config.yaml
n_layer: 15
d_model: 256
n_head: 4
n_kv_head: 4
head_dim: 64
d_mlp: 1536
vocab_size: 4096
activation: "tanh_gelu"
norm: "layernorm"
norm_place: "pre"
norm_eps: 1e-06
positions: "learned"
qk_norm: false
attn_scale: 0.125
bias: "all"
tie_embeddings: false
parallel_block: false
init: "normal"
init_std_qkv: 0.0172
init_std_o: 0.00314
init_std_up: 0.0172
init_std_down: 0.00314
optimizer: "soap_variant"
lr: 0.00336
beta1: 0.95
beta2: 0.98
weight_decay: 0.04
lr_head: 0.0282
grad_clip: 1.0
warmup_steps: 200
schedule: "wsd"
decay_fraction: 0.348
decay_shape: "linear"
final_lr_fraction: 0.02
batch_tokens: [65536, 131072, 196608]
seq_len: 256
doc_mask: true
train_tokens: 622000000
steps: 5102
dataset: "wikipedia_en"
Each number is 128 + 24 x the weight over its row's rms, rounded and kept within 0 to 255. Layers, rows and columns count from 0. The size above them is the row's rms in percent of the matrix's.

# layer 9 attention value, 256x256, rms 0.185, rows 149-253, columns 192-255
size [ 94  91  80  90  93  92  91 103  93  83  88  86  99  84  89  90  94  81  92  84  98  92  88  93  84  97  90  84  90  81  99  93  89  89  81  85  98  88 100  87  93  94  97 135 137 119 135 137 127 131 133 128 127 120 138 131 126 132 147 124 131 129 131 132 131 127 131 116 122 134 122 132 138 146 132 149 133 139 131 127 124 127 129 136 122 137 128 130 135 125 132 128 148 126 124 138 140 134 126 132 128 136 141 129 130]
[[133 116 128 149 136  98 147 123  80 142 149 144 192 145 122 171 140 109  96 182 135 150 164 105 137 120 115 131  94 144 129 132 128 154 115 156 124 113 131 143 158 101 137 117 142 109 132  77 120 127 101 107 139 122 142 140 130 177 126 149 114 181  70 143]
 [154 122 139 127  96 153 123 115 106  74 102 168 111  94 108 169  92 126 151 157  96 169 138 152 123 151 125 126 198 124  65 143  83  87 164 133 157 144 136 108 101  95 134 140 114 150 154 129 137 132 143 160  82 140 115 117 123  88 132 132 141 136 211 131]
 [117 128  90 117 129 118 111  91 156 108 110  83 105 135 150 165 141 137 139 152 120 112 126 102 138 156 148 167 138 159 125 113 151 136 114 136 166 131 161 142 113  81 117 161 131 122 141 149 177 147 132 102 182 128  98 120 124 146 104 151 137  79 131 122]
 [ 85 120 162 146 107 142 139 160 152 126 108 113 115 174 104 148 117 126  97  75 128 140 112 121 127 114 120 114  99 124  92 155 111 153 112 131 108 118 143 127 158 124 124 140 104  75 138 143 123 127 118 179  98 129 122 151 150 165 138 165  82 131 179  75]
 [122 155 141 139 139 133 132  94 151 128  98 174 115 143 120  88 112 129 186  94  90 104 186 148 161 144  92 126 165 122 122 109 114 138 171 154 115 148 132 133 123 171 153 145 117 107 124 130 106 127 151 146 127 120 118 105 156 141 116 147  66 125 144 108]
 [101  91 170 136 140  95 143 171 111 159 164  77  72 108 140 147 175 134 157 105 110 121 123 129 128 123 134 101 111 145 136 100 162  89 126 132 150 129 148 114 104 106 133 154  91 137 121 153 129 100 114 108 112  99 179 163 129 100 136 112 147  89 134 171]
 [142  89 175  90 147 161 155 135 175 140 114 104 157 112 155 129 124 117 129  98 123  70 105 153 144 128 112 144 151 105 124 136 132 116 126 129 143 130 101 118 113 119 123 173  83 151  92 167 153 173 120 126 131 139  86 125 147 118 139 104 105 127 104 102]
 [120 107 126 111 128 131 121 140 178 115 114 107  95 161 135 143 116 150 150 112 101 105 111 166 131 117 139 157 100 146 125  98 116  92 112 141 107 123 142  93 159  77 105 136  95 128 103 120 149 129 109 113 128 140 146 185 168 108 152  69 144  93 125 106]
 [124 165 112 131 148 114 120 151 140 121 149  80 156 168 151 149 131 127 154 166 131 141 166 103 181 161 109 136 129 106 151 133  84 120 128 135 167 125 116 144  99  87 127 158  96 158 112 122 100 113 128 103 136 120 147 149 137 113 124 126 115 104 130 121]
 [131 121 127 129  89 152 110 106  97 137 121 109 142 129 171 125 141 133 123 113 137 113 137 131 126 133 100  95 126 165 172 157 127 146 100 117 127 121 141 167  94 142 112  94 107  91 112 110 108 143 140 111 160 107  99 129 113 162  90 198 158 121 147 106]
 [128  84  64 147 145  52 135 149 114 131 110 152 129 161  89 134 150 105 169 146 159 132 110 173  69 119 111 197 189 134 128 128 109 119 138 136 113 127 128 166 168 127  98 122 117 158 104 119 167 145  99 117  94 129 150 108 144 105 119 119 114 138 123 145]
 [151  93 127 145 140 122 141  97 158  80 140 153 141 119 122  91 135 140 101 106 145 129  84 104 102 143 116 119  79 180 122 146 161 126 116 102  91 126  85 112 135 131 136  92 138 132 154 101  87  79 161 153 144 157 114 102  91 158 161 139 155 118 140 168]
 [137 123 117 140  99 159 124  90 160 145 133  95 155 102 168  88 117 147 102  98 108 119 137  98 128 151  79  97 141 130 136 123 110 131 168 117 119 110 127 112 126 150 149 108 137 142 151 136 102 144 130 102 124 138 132 151 196 145 114 160 113 114 107 158]
 [126 122 103 112 127 144 138 180 151 109 123 120 128  92 126 141 159 142 156  90 118 129 156 122 125  90 149 113  90 137 100  95 141 127 122 121  83 153 109 134 128 136  96 136 154 116 122 136  97 146 132 134 122 156 153 132 143 130  86 139 138 122  67 155]
 [134 155 126 143 133 109 110 119 146 149 183 168 170  90 134 116 113  92 124 143 136 153 112 105 114 166 125 121 170 129 137 108 113 144 147 129 161 116  46 133 100 151 118 162 153 186 115 131 106 126 132 122  81 156  77 110 125 177 117 134 163 126 169 126]
 [108 130 194 145 108 134 125 151 127  98 118  76 131 117 139 169 147 114 138 123  93 144 168 108 120 141 119  97 143 134 150  78 125 155 134 112 165 155 123  84 100 121 103 114  84 137 131 126 138 137 142  82 135 117  84 140 161 118 109 125 124 125  95 120]
 [ 88 153 168 179 110 121 134 107 182 132  81 125 162 180 124 165 133 164 173 148 128 117  89 132 121 137 135 134 113 140 124  89 161 119 138  87 118 102 112 135 142 164 160 156 146 100 103 116 167  94 155 161 117 133 163 104 139 109 110  96 142 125 108 146]
 [140 177 132 102 132 149  84 115 130 112 142 124 148 139 149 117 100 106 118  87 131 137 138 130 103 103 123 167 123 141 172 136 110 181  94 104  85 128 148 101  82 162 110 147  88 157 144 160 129 174 133 176 157  98 147 126 116  85 133 117 169 125 127 117]
 [125  92 106 171 118 121 108 133 102 131 139 138 130 131 162 162 105  90 144 114 129 123 103 150 165 138 114 131 138 152 162 130 129 145 124 166 151 131 131 160 109 140 115 121 185 121  79 129 116 109  89 104 143 117 163 133  78 114 107 161 169 118 142 180]
 [121 144 144 140  99 154 139 158 113  97 116  86 126 136 114 126 127 126 118 117 113 131 150 133 146 117 139 138 113 125 136 124 154 103 155 151 100  90 116 140  94  80 122 118 114 118 154 159 138 112 141 121 122  73 147 136 146 137 112 112  86 103 119 132]
 [130 138 143 106 117 147 135 116 144 147 154 136 133 129 105 100 131 106  86 148 106 163 124 155 141 116 124 133 168 143 126 167 138 138 121 117 105 127 170 169 132 127 180 129 158 110 162 117 113 115 165 136 111 133 140 130 112 125 114 116 177 129  97 168]
 [149 121 136 141 155 153 127 130 150 123 121  98 172 110 140 166 107 121 117 133 108 126 127 130 145 139 115 146 127 135 161 128  81 130 123  90 117 136 119 161 116 156 122 131  86 123 124 121 146 133 135 134 171 130 124 130 144 108 107 134 101 141 154  86]
 [137 127 134 136 147  96 119 125  96 173 133 112 132 142 116 118 135  83 160 129 103 145 100 119 128 129 140 130 140  63 128 159 179 141 116 154  96  97 125 131 106 138  84 149 148 100 112 107 137 136 117 174 128  88 121 152  82 124 195 133 138 118 123 144]
 [146 114  81 120 103 149 101 143 137 137 119 160 121 151 109 138 118  91 124  83  84 122 121 109 118 165 137 116 153 135 132 138 146 123  97 149 133 119 108 139 140 146  97  97 103 133 122 111 130 130 168 137 122 126 109 138  99 133 104  88 136 120 121 108]
 [144  90 129 138  80  71 112 116 169 152 133 130 138 124 182 118 107  88 125 122 134  71 131 157 152 118  95  80 130 122 161 137 107 118 115  80 115  97 145 144 106 151 149  95  97 131 132 106 118 157 130 103 121 144 134 120 128 155 107 124 149 134 156  96]
 [ 58 118 119  95 160 185 156  87 133 109  85 121 135 113 103 159 135 114 110 130 107 160 121  97  95 129 120 117 149 139 143 122  88 152 112 140 134 126 118 169 153 136 129 141 149  95 131 108 163 100  95 133 101 119 159 130 169 162 113 144  74 103 118 197]
 [138 145 122 119 116 133 114  89 130 144  93 120 117 146 111 117 141 131  85  82 130  65 113 146 115 125 100 106  94 119 146 113 136 131 141 130 162 125 144 108 141 141 121 114 157 133  95 127 152 140 127 131 108 150 176 134 175 130 150 147 140 124 140 144]
 [100 127 157 102 163 155 130  89 149  94 102 112  86 118 126 152 107 116 188 132 136 128 104 121 130 163 154 133 141 188 143 118 100 146 117 167 119  96 156  87 133 135 143 130 107 109 129 103 153  96 106  89 129 129 128 170 108 102 113 126 137 139 145 154]
 [151 144 129 181 159 133 132 147 157 129 129 151 110 111 135 108 130 139 123 149 132 122 123 114 117 156 149 107  73 129 153 139 133 118  90 107 121  89 158  85 155  93 121 117 133 144 111 179 165 125 134 141 167 114 172 120 119 142 157 157 102 104 149 126]
 [140 102 117 133 141 168  89 152  93  88 132 123 140 138 149 116 119 106 123 159 138 165  93 171 110 146 132 165 166 112  76 146 136 151 135 106  79 103 123 116 114  92 155 191 112 148 124 109 130 136 150 104 141 114 103 111 166  88 134 105 128 139 171 158]
 [121 124 140 173 118 122  99 116 184 113  79 122 136 149 140 188 165 158 135 134 139 131  94 106 158 147 122 157 100 109 136  96 146 132  98 140  97  85 110 129 148 179 125 127 119 148 105 137 133 120 134 141 152 145 104 145 166 153 134 107 116  96 159 101]
 [116 141 154 144 105 136 156 116 137 112 108 139 120  89 103 159  91 163 106 132 121 161 111 131  75 172 101 167 106 150 117 127 110 125 120 158 131 148 141 148  87 174 136 127 144 100 138 144 153 113 148 132 129 186 105 132 149 136 126 151 119 128 139  96]
 [153 186 142 114 163 123 111 127 155 125 101 160 151  84 160 149 126 140 183 101  93  88 153 168 147 124 149  68  91  94 155 156  97 110 124 145 131 127 134  83 119 155 111 112 116 132 166 175 108 157 109 113 149  72 138 118 104 128 160 176 127 102 105  84]
 [178 137 116 134  98 133 106 166 129 104 108 131 123 144 129 132 171  90 112 144 123 124 105  95  88 135 125 130 174 140 190 104 152 134 105 117 120 143 137 137 128 140 177 104 142 118 119  93 147  91 114 118 145 147 136 148 140 147 125  99 134 172 126 145]
 [142  94 130 195  96 174 115 180  94 122 158 125 134  60 150 140 129 135 153 129 137 112 158 125 171  84 126 115 106 150 120 147 126 159 140  99 124 141 144 119 106 138 108  84 103 135 127 125 112 108 122 105 134 146 134 136 108 107 102 168 157 108 151 145]
 [134  85 155  88 141  88 142 110 115 177 103 101 126 157 127 149 132 115 109 100 163 125 132 151 117 110 117 149  82 112 123 106 147 152 132 145 160  69 150 157 135 106 114 162 132 107 116 111 142 104 181 135 126 128 148 147  89 112 151 135 176 116 112  86]
 [ 95 135 109 133 140 158 135 146  93 132  98 129 151 133 150 146  99 153 141 154  97 104 138 113 115 156 127  92 159 129 131 131 131 139 111 130 129 141  80 120 155 128 129  98 128 111 146 108 123 159 142  86 114 139 106  73 154 116 162 119  96  55 132 195]
 [127 136 106 134  82 140 116 131 127 121 151 125 132 127 143 123 136 146 133 139 117 101 138 122 167 121 143 132 146 154 115 141 157 140 143 157  90 112 136 139 102  99 133 120 154 143  88  87  57 137 157 151 128 147 167 139 114 141 133 111 111 167 167 133]
 [182 120 152 133  99  94 153  98 123 128 127 125 132 140 112 135 127  85 164 164  97  82 119 139 100 136 114 121  99 128  94 135 122 147 138 138 139 111 104 137 184 129 160 112 149 136  94 111 133  95 129 118 116 129 121 168  82 121 127 146 201 158  94 113]
 [139 133 132 122 141 108 125 123 126 110 138 115 134 125  93 117 172 154 118  96 138 153 113 128 173 140 116  97 122 146 128 138 150  86 111 192 135 144  93  93 177 148 101 115 153 102 166  98 130 146 141 119 123 134 119 101 149 130 116 113 100 110 105 168]
 [144  77 160 159  80 116 123 145 134  85 136 117 131 122 139 141 126 126  66 100 136 144 119 143 147  68 120 144 104 139 129  81 106 154 184 105 117 134 138 134 100 168 107 101 113 113 104 160 134 154 169 135  97 144 126 141 150 122 119 157 127 144 133  91]
 [176 114 136  65 152 157 176 116 127 160 159 151 156  81 152 123 124 121 130 107 164 116 157 146 145 147  96 104 147 109 148 126 121 120 130 124 150 179  93 123 104 108 143 144 120 144 122 156 119  78 116 151 131 151 127 133 160 145 114 126 108 159 106 141]
 [114  61 136  95 142 127 136 105 121 114 164 113 116 131 144 150 150 130 115 126 111 117 115 138 138 119  84 135 102 151 132 136 108 123 156 156 101 107 124 106 142 128 111 144 100 152 130  79 118 106 192 122 125 137 140 122  66 126 137 127 108 126 102 111]
 [164 124 152  91 152 124 126 152 161  88 138 113 133 146 101 148 124 128  87 113 135 127 180 120 158 127 136  89 101 135 144 117 114 106  88 169 139 143  98 127 153 122  69 126 118 134 113 106 122 110 146 129  84 148 131 139 111 130 119 134 124 121 129 120]
 [146 145 126  85 114  91 150 149  80 100 145 165 143 193 157  92 111 173 185 111 121 112 162 120 156 166 110  78 126 115 139 134 120 151 152 122 119 116  84 137 105 161 121 123 147  90 112 118 155 115 113 110 137 119  77 131 128 133 124  67  75 138  97 118]
 [127 140 156  89 135 168 155 171 105 179 169  71 133 110 121 173 107 161 131 101 167 189 160 124 156 130 128 112 147 145  81 131 149  83 146 143 138 136 153 101 115 140 103  97 143 120 153 128 121  89 121 109 134 162 117  73 109 114 151 131 150 161 120 119]
 [128 101 133 112 113 179 168 120  97 160 128 180 149 137  93 148 152 142 164 142 202  92 126 125 159 135 119 114 140 104 138 116 157 134 146 171 135 144 139 101  96  96 110 143 120 111 110 105 124 107 138 111 155 174 144  98 126 116 122 142 159 116 122 100]
 [134 136 157  97 111 105 112  95 154 108 157 137 123 105 109 156 116  84 115 145 104 111 178 119 121  85 120 147 129 116  80  98 104 170  90 121 125 122 102  73 127  79 114 138 129 129  77 108  95  98 121 125 137 151 115  95 113 139 124 127 117 113 147 153]
 [107 145 127 129 152 125 146 135 118 121 188 113 144 135 119 139 112 147 139 115 120 130  96 136 146 115 124 136 117 104 132 151 133 113 163 144 162 124  87 151 115 143 123 196 127 138  99  87 110 138  98 146 104 167 164 160 153 108 125  91  84 114  85 133]
 [130  95 155 130 117 118 105 140  77  86 140 174 155 101 138 115  80  95 186  99 109 123 138 154 134 160 131 139 149 139 174 104 150 138 128 110 142 154 116 113 124  93 126 124 150 126 150 143 117 149 165  80 146 169 132 115 149 127 111 139  93 123 130  96]
 [147 127 120 139 134 170  95 140 113 121 136  99  77 155 142 119  85 131 136 140 153 102 127  98 169 102  57 135 137 140  87 114 148  93  96 145  85 130 173 148 113 123 148 135 104 102 120 166 172 148 132 114 169 127  85 112 142 165 142 100 115 123 125 134]
 [121 145 105 140 129  85 114 123 121 122 111 102 158 159 124 157 114 121 160  57 142 117 145 105 115 167 145 171 140 130 154 171 116 116 142 138 204 102 120 118  97 131 121 151  91 109 153 134 154 117 148  97 125  92 153 123 122 128 152 109 113 169 125 105]
 [102 152 144  87 103 132 152 152 176 147 118 171  98  95 118 171 151 133 113 146  64 126  98 139 143 115 107 150 109 135 122 138 133 103 119 142 156 158 155 106 118 151 132 132 117 159  94 131 135 126 121  86 161  94 151 113 117 123  90 138 183 145 144 134]
 [ 91 162 130 149 135  78 115 130 126 134 165 137 128 135 140 143 137 122 121 136 148 126 131  72 100 128 146 103 112 136 135 125 135 130 177 136 155  87 131 189 151 172 106 109 119 124 126  98 128 108  95 101 156 116 109 153 111 155 125 150 124 102 116 135]
 [139 134 155 137  88 155  93 140 141 129  89 117 119 144  82 159  87 116 110 108 131 160 132 161 149 167 125 107 137 145 110  79 113 152 154 127 107 122 145 128 125 141 146 156  70 104 122 159 128 132 150 138 127  92 100 123 123 108 117 156 113  73 153 110]
 [134  97 125 154 123  76 135 128 140 135 137 133 158  82 170 128 166 108  85 142 168 113 120 141  85 120 139 103 132 146  89 161  88 100 108 109 152 144 176 140 118 104 134 113  97 144 132 116  85  90 146 172 129 159 129 136 117 136 114 113 126  97 117 138]
 [131 126 135 115 127 109 106 113 121 139 136 149 139  83 105 133 104 116 125 142 140 148 173 129 100 130 133 116 124 184 134 102 146 149 119 110 159 109 142 180 172 114 121  93 135  86 124 141 152 145 116 144 139 139 108 120 110 128 144 117 115 130  67 115]
 [120 151 147 154 131 119 163 125 151 150 103 171 131 112 112 133 153 159 113 155 109 129 142 164 107 104 105 135 112 131 122  62 155  54 141 129 140 120 115 178 120  98 161  94 128 155 118 119 130 157 159 125 133 115 114 157 143 117 114 138 109 122 123 103]
 [158 154 124 170 169 135  98 124 145 137  87 127 171 101 117  99 137 116 162 129 145 135 153  67 130  95  96 105  83 165 151 157 103  97 115 121 137 109 122 132 176 144 146 117 104 165 129 117  98 112 112 132 116 181 104 128 120  99 153 131 126 109 130 121]
 [140 167  81 119 132 135  85 112 138 122 136 158 126  99 103 149  93 118 113  85  88 112 128 115 144 135 169 151 137 132 120  95 142 141 165 111  96 138 130 105 115 138 133 131 107 127 131 166 105 117 125 138 173 157  96 184  78 133  91 144 116 150 144 127]
 [159 159 131 150 106 105 153 121 119 160 149 136 132  82 182  97  94 150  94 146 101  88 126  72 187 138 150 117  77  88 139 130 174 142 126 113 202 133 145 124 120 135 126 147 151 171 136 132 131 151 156 140 130 122 123 132 193 155 140 123 151  92 118 158]
 [150 104 133 159 127  89 155 149 130 134 135 160 138 120 131 100  92 131 120 138 119 125 114 145 149 120 103 158 126  95 116  95 138 153 139 112 146 116  91 118 152 134 126 113 153  96 101 121 136 150 151 128 118 110 171  93 138 124 124 162 124  79 121 124]
 [111 112 104 130 142 124  81  80  90  78 103 163 139 147 130  75 126 157  95 120 121 127 147 108 132 150 153 136 111 143 118 157 105 148 105 137 157 139 116 135 152 117 116 128 140 136 128 148 171 127 123 128 108 118 136 119 113 126 146 110 168 117 152 131]
 [108 129 123 171 132 158 121 112 145 126 112 133 173 153 123 129 162 135 130 111 128 128  96 100 131 146 145 176 118 123  95 122 148  88 122 158 117 181 140 122 116 155 141 122  80 110 119  76 100 141 135 170 143 126  75 127 127 117 125 150 124 139 147 173]
 [126 121 158 129 144 103 145 139 102 132 120 128 184  94 106  92 155 181 135 145 102 150 133 139 152 149  99 160  95 172  98 144 117 133 128 160 149 117 104 140 159 123  89 139 144 150 152 102 130 132 120 148  74 138 151 110 111 164  80  95 135  80 106 121]
 [127 132 179  91 119 112 101 102 148  94  95 125 170 153 171 131 112 163 106 123 125 120 141  72 104 150 115 103 134 140 137 162 132 137 122 120 119 146  99 151 137 175 152 153 119 122 117 145 145 148 125 126 125 116 115 166  96  88 143  47 129 112 163 104]
 [115 129 107 136 152 139 135 140 112  95 129 114 125 119 129 108 102  94 169 130 106 177 180 122 150 111 107 133 141 102 119 128 148 116 116 115 113 127 118 112 112 103 112 187 108 155 124 116 116 115 155 109 111  98 136 136 140 139 102 155 155  98 128 134]
 [124 119  96 142 138 168 110 146 138 101 167 119 168 116 120 148 153 176 150 122 143 124 107 151 128 148 135 151 129 111  99 162 115 127 129 145 105 143 133 111 177 134 134  83 134 147 140 110 168  99 186 112 162 155 117 109 106 137 168  96 117 158 112 116]
 [130 160 130 123  67 137 158 140 117 174 136 116 151 126 123 121 125 147 153 147 108 129 143 128 119 139 118 113 118 108 114 151 137 127 131 107 128 130  95 131  95 175 184  94 159 112 100 124 161 143  81 126 111 124 160 107 106  78 168 161 186 150 110  93]
 [105 144 117 131 161 158 123 144  59 154 109 139 118 148 162 150 105 129 127 149 137 148 168 147 137 120 131 165 140 116  83 143 153 157 109  75  90 115 120 118 148 159  99 127 131 120 164 134 111 144 129 147  97 171  70 156 136 111 130  84 113 122 149 159]
 [102 129 113 141  84 154 119 124 128 188 151 134 145 120 147 124 138 164 124 134 126 112 114 121 153 141 126 121 115 131 158 104 168 142 110 142 120 137 105 111 132 129 160 123 165 123 144 134 135 139 118 137 127 131 146 126 162  71 132 184 122  84 138 136]
 [124 153 120 118 147 103 128 131 146 142 125  96  98  68  85 119 124 167 117 128  90 119 108 123  44 190 181 138 122 109 121 141  94 148  94 121 159 160 140 140 138 104 146 166  98 121 141 153 125 134 104  97 108 107 127 141 148 120 198 136 114 146 113 128]
 [102 154 137 160 107 166 113 147 155 137 129 176 114 115 123 151 128 125 108 133 121 129 162 134 111  94 144 142 107  98 162 109 127  94 145 104  99 139 170 135  62 103  88 168  99 111 130 109 144 106 107 169 139 104 115 141 145 115 126 125 144 105 147  94]
 [112 146 119 129  97 139 143 169 143  89  71 120 112 118 146 153 128 130 136 202 120 106 126 107 170  75 138 130 116 138 161 128 102 141 124 152 126 113 113 131  79 130 144 166  75 119  98 180  99  93 140 161  99 113 105 133 117 156 150 176 122 153 140 122]
 [123 112  64 160 161 129  96 162 125 114 169 158 125 139 164 110 109  73  97 130 124 117 144 104 120 172 154 144 121 111  99 127 120 154 150  82 140 110 135 141 125 136  79 129 111  89 148 151 112 164 111  90  87 132 108 124 147 102 168 142 150 123 113 138]
 [107 163 117 138 163 147  99 118 130  95 152 130 123 142 115 123 147 150 139 109 163 112 128 116 120 124 138 137 147 149 108 162 152 155  60  96 114  95  99 149  95 107 161 109 163 120 162 140 170 145  75 115 104 131 139 112 135 124 154 150 134 165 123 143]
 [119 143 118 161 176 181 117 140 130 120 121 113 122 131  90 119 121 132 119 141 157 140 118 156 160 134 119 172 117 138 122 131 110 182 135 116 177 126 131  84 143 122 129 144 106 153 132 121 131  86 139 105 100 131 116 111 152 116 114 130 113 102 175 132]
 [131 137 160 135 123 155 142 168 147 127 131 101 123 164 114 132  85 126  89 128 129 161 128  82 132 117  86 122 147 134 110 130 130  99 149 133 131 168 123  94 105 144 129 107 151 106 123 173 102 136 178 104 136 134 146 118 109 142 107 162 124 100 180 120]
 [134 155  63 122 153 113 163  95 125 164 134 152 140 116 112  85 147 150 140 153 129 111 140 100 114 125 117 123  80 143 146 163 137  91 145 127 108 135 121 137  74 112 121 151 117 155 147 122 135 158 139 132 106 145 137  89 150 145 175 117 136 146 132 110]
 [152  88 120 112  95 163 133 123 140 136 128 103 152 142 142  98 140 123 126 105  87 131 129 165 101 126  99  89 127  93 128 147 131 127 126 139  82 115 113 176 153 137 155  97  99 102 123 125 103  85 121  55 112  81 130 106 138 123 115 144 141 151 127 156]
 [157 153 141 104 119 139 143 111 101 118 131 158 151  63 137 161  93 144 112 137 100 108 119  83 163 118 112 146 129 157  94 130 110 125  89 125 141 126 130 175 141 155 146 103 116 161 154 118 127 147 183 149 114 141 121 101  94 121 144 123 130 162 115 140]
 [129 139 146 163 127 134 154 151 154 106 123 134  94 118 134 132 132 130 135 155 117 156 117 126 123 124  98 131 106  98 114 121 156 106 164 126 136 143 123 135 107 140 146 182 168 138 152 111 199 136  93 135 128 140 123 157 129 155 105 147 123 126 131 116]
 [108 114 127 123 145 145 110 106 104 107 154 164 107 142 112 148 117 154 180 134 141 136 135 143 121 116  74 181 136 170 144 110  98 144  77 135 120 133 106 103 105 162 106 145  97 180  85 164  76 140 144 106 120 116  80 133 131 102 134  98 100 138 147 125]
 [128 114 138 136 139 130 112 133  93 119  95  96 164 175 120  97 159 140 140 144 147 122 115 136 146 160 129 145  96 119 162 110 117 147 114 114  93 121 150 151 121 146 166 126 110 121 150 157 121 127  98 126 103 103 133 166 109 113 110 143 126 123 137 125]
 [120 104 145 167 143 108 132 149 101 145 118 149 176  98 141 112 129 132 138 188 151 155 142 138  86 177 139 119 129  89 130 114 114 141 170 127  93 177 145 113 125 136 102  55 140 125 143 154  89  67 123 116 140 138 126 121 127 140 115 134 155 135 155 161]
 [126 132  75  92 141 113 115 137  99 137 145 137 145 137 119 145 100 117 147 115 118 179 158 107 123 173 114 155 180 146 146 116 162 121 128 115 173 122 117 102 143 143 133 127 148 177 141 145 129  99 154 115 127  85 120 151 111 113 151  84  93 144 164 139]
 [ 97 152 119  85 161 101 120 135 144 149 148 173 151 108 113 188  98 155 157  94 131 138 153 111 124 143 126 129 111  99 150 141 104 118 137 134 121 140 138  81 149 124 127 137 120 143 156 168 162  93 134 136 114 101 123 109 140 123 122 135 147 127 100 134]
 [171 130 101 128  79 138 139 105 109 117  96 122 122  70  81 154 124 133 127 111 105 107 152 102 128 118  81 159 109 116 137 139 117 134  73  74 112 143 151 145 114 135 170 130 127 129 175 128 123 136 126  94  99 172 114 136 121  99 154 147 119 105 117 134]
 [ 77 134 135 111 127 150 106 158 124 124 127 124 162 121 108 132 130 124 139 108 147 121 154 133 123 151 141 122 107 126 112 170 157 141 137  63 192 162 102 112 147 121 146 150 142  74 133 146 123 134 126 175 103 153 130 131  80 140 133 154 120 144 130 132]
 [111 127 142 143 140 138 132 103 146 174 127 112 132  94  73 145 124 103 150 148 151 142 134 156 157 106 181 131 144  96 130 128  45 147 128 159  77 135 135 104 115 111 132 120 153 136 137 137 159 167  66 148 101 105 150 143 155 156 126 111 154 102 117 139]
 [160 112 129 135 162 163 150 125 125 166 110 133 153 126 161 137 106 159 163 118  72  92 146 158 136 111  86 126 145 154 149  98 112 112 110 134 120  94 140 140 175 163 165 122 118 169 122  80  85  66 133  90 112 152 156 113 134 138 125 143 163 105 136 121]
 [106 118 132 124 141 166 148  94 125 117 161 190 176 119 116 153  81 161 129 118 121 124 145  97 142  99 118 115  60 100 166 127 161 140 108  91 135 162 167 141  99 110 104 120  98 124 133 134 106 110 151  94 154 131 109 130 135  79 101 135 102 141 136 124]
 [159 119 169 104 138 123 138 167 127 135 111 140 164  83 110 141 127 128  96 161 157 142 128 145 155 150 151 131 107 130 137  77 102 174 134 122 104 112 114 107 153 130 133 127 148 129  96  95 144 129 111 171 101 155 140 116 114 131 130 168  90 136 126 118]
 [161 115 148 105 148 119 148 118  73 140 144 143 171 146 148 142  99 158 171 138 172 176 121  96  81 107 132 119 119 146 104 111 130 102 155 118  89 146 135 109 143 162 162 129 131 189 108 153 144 177 127 148 123 124 145 139 108 141 128 142 133 146 119 132]
 [122 155 110 171 119 127 109 141 104 123 134 142 133 141 111 128 141 140 100 143 119  92 149  94 116 172 156  91 121 139 107 165 142 134 110 149 104 155 122 171 135 135  90 112 136 162 123  80 108 131 146 156  90 134 131  86 112 144 130 130 122 120 119 123]
 [107 108 163 124 120 136 172  98 149 121 144 106  87 106 119 126 147 142 150 106 116 128 101 161 176  93 124 140 143 137  84 123 138 131  80 112 129 148 152 140  92 123 138 108 168 108 124 129  86 106 162 118 124 146 128 130 118 137 152 127 137 157 128 145]
 [121 123  81 115 118 166 130 112 111 128 133  91  89 164  89 120 141 167 130 121 132 112 132 143 126 136 152 127 105 153 158  88 114 146 151 127  76 134 164 108 101  96 113  99 101 125 145 147 158  67 138 129 141 106 141  88 115 198 121 102 118 157  91 126]
 [146 120 131 121 104  89 105 133 119 131 114 101 127 133 131 128 105 134 120 137 165  80 122 118 165  97 157 179 118 141 110 148 130 139 154 114 117 125 122 157 141  97 168 104 161 118 121  95 162 152 127 116 159 111  73 109 149 105 163 114  63 120  98  98]
 [132 135  88 113 144 128  97 111 170 181 160 103 125 137 140 153 129 131 105 153 169 117 109 115 132  76 141 155 138 137 146 146 117 141 125 119 152 123  76 103 162 123 157 109 129 131 136 155  86 136 154 121  84 145 106  96 186 125 140  98 169 112  91 101]
 [127 126 142 118 148 116 141  96 105 141  96 111 123 109 149 120 156 112 105 132 122 138 114 125 118 115 172  98 112 118 150  95 138 168 115 113 111 104 123  95 120 111 123 127 117  67 120 129 106 141 152 123 116 152 140 107 136 146 140 106 164 113 139 110]
 [112 146  83 126 113 126 183 132 118  92 155 102 139 154 131 156  94 113 169 115 145 102 107 116 152 135 165 110 136 160 115 149 135 147 132 119 147 133 123  94 122 122 107 110 102  93 149 131 118  85 170 128 145 129 180 144  79 121  76 141 157 125 114 146]
 [130 142 148 108 120 168 117 131 157 146 111 147 107 119 120 170  90 140 138  99  85 131 130  98 106 164  83 144 156 141  61 104  94 171 135 109 130 111 122 135 128  95 141 122 172 115 112 121 159 121 107 131 117 130 175  74 133 119 111 130 146 164 151 111]
 [125 157  90 135 176 135 134 123 128 144 116 100 138 135  96 154 118 158 143 160 131 150 118  86 123 116 144 176  78  85 126 148 109 125 109 125 113 119 123  83 146 109 110 121 154  93 131 124 104 147 134  99 142 136 121 172 115 153 148 133 120 134 157 149]
 [104 125 143 109 144 117 118 144 117 119 158 134 147 116 160 131 140 115 139 118 118 107 132 130 130 114 104 127 136 141  86 110 125 149 108 126 146 102 164 140 121 141  55 115  94 111 123 125  96 134 141 117 125 142 147 107  79 140 118 123 124 112 112 169]
 [125 114 159 147 115 109 129 107 125 143 106  88 124 119 151 118 133 144 133 143 147  99 130 156 118 137 118 177 178 131 150 120 124  92 112  87 148 150 160 139 119 150 124 127  93 131 112 122 127 114  97 120 108 134 111 130 139  89  78 183 136 148 140 171]]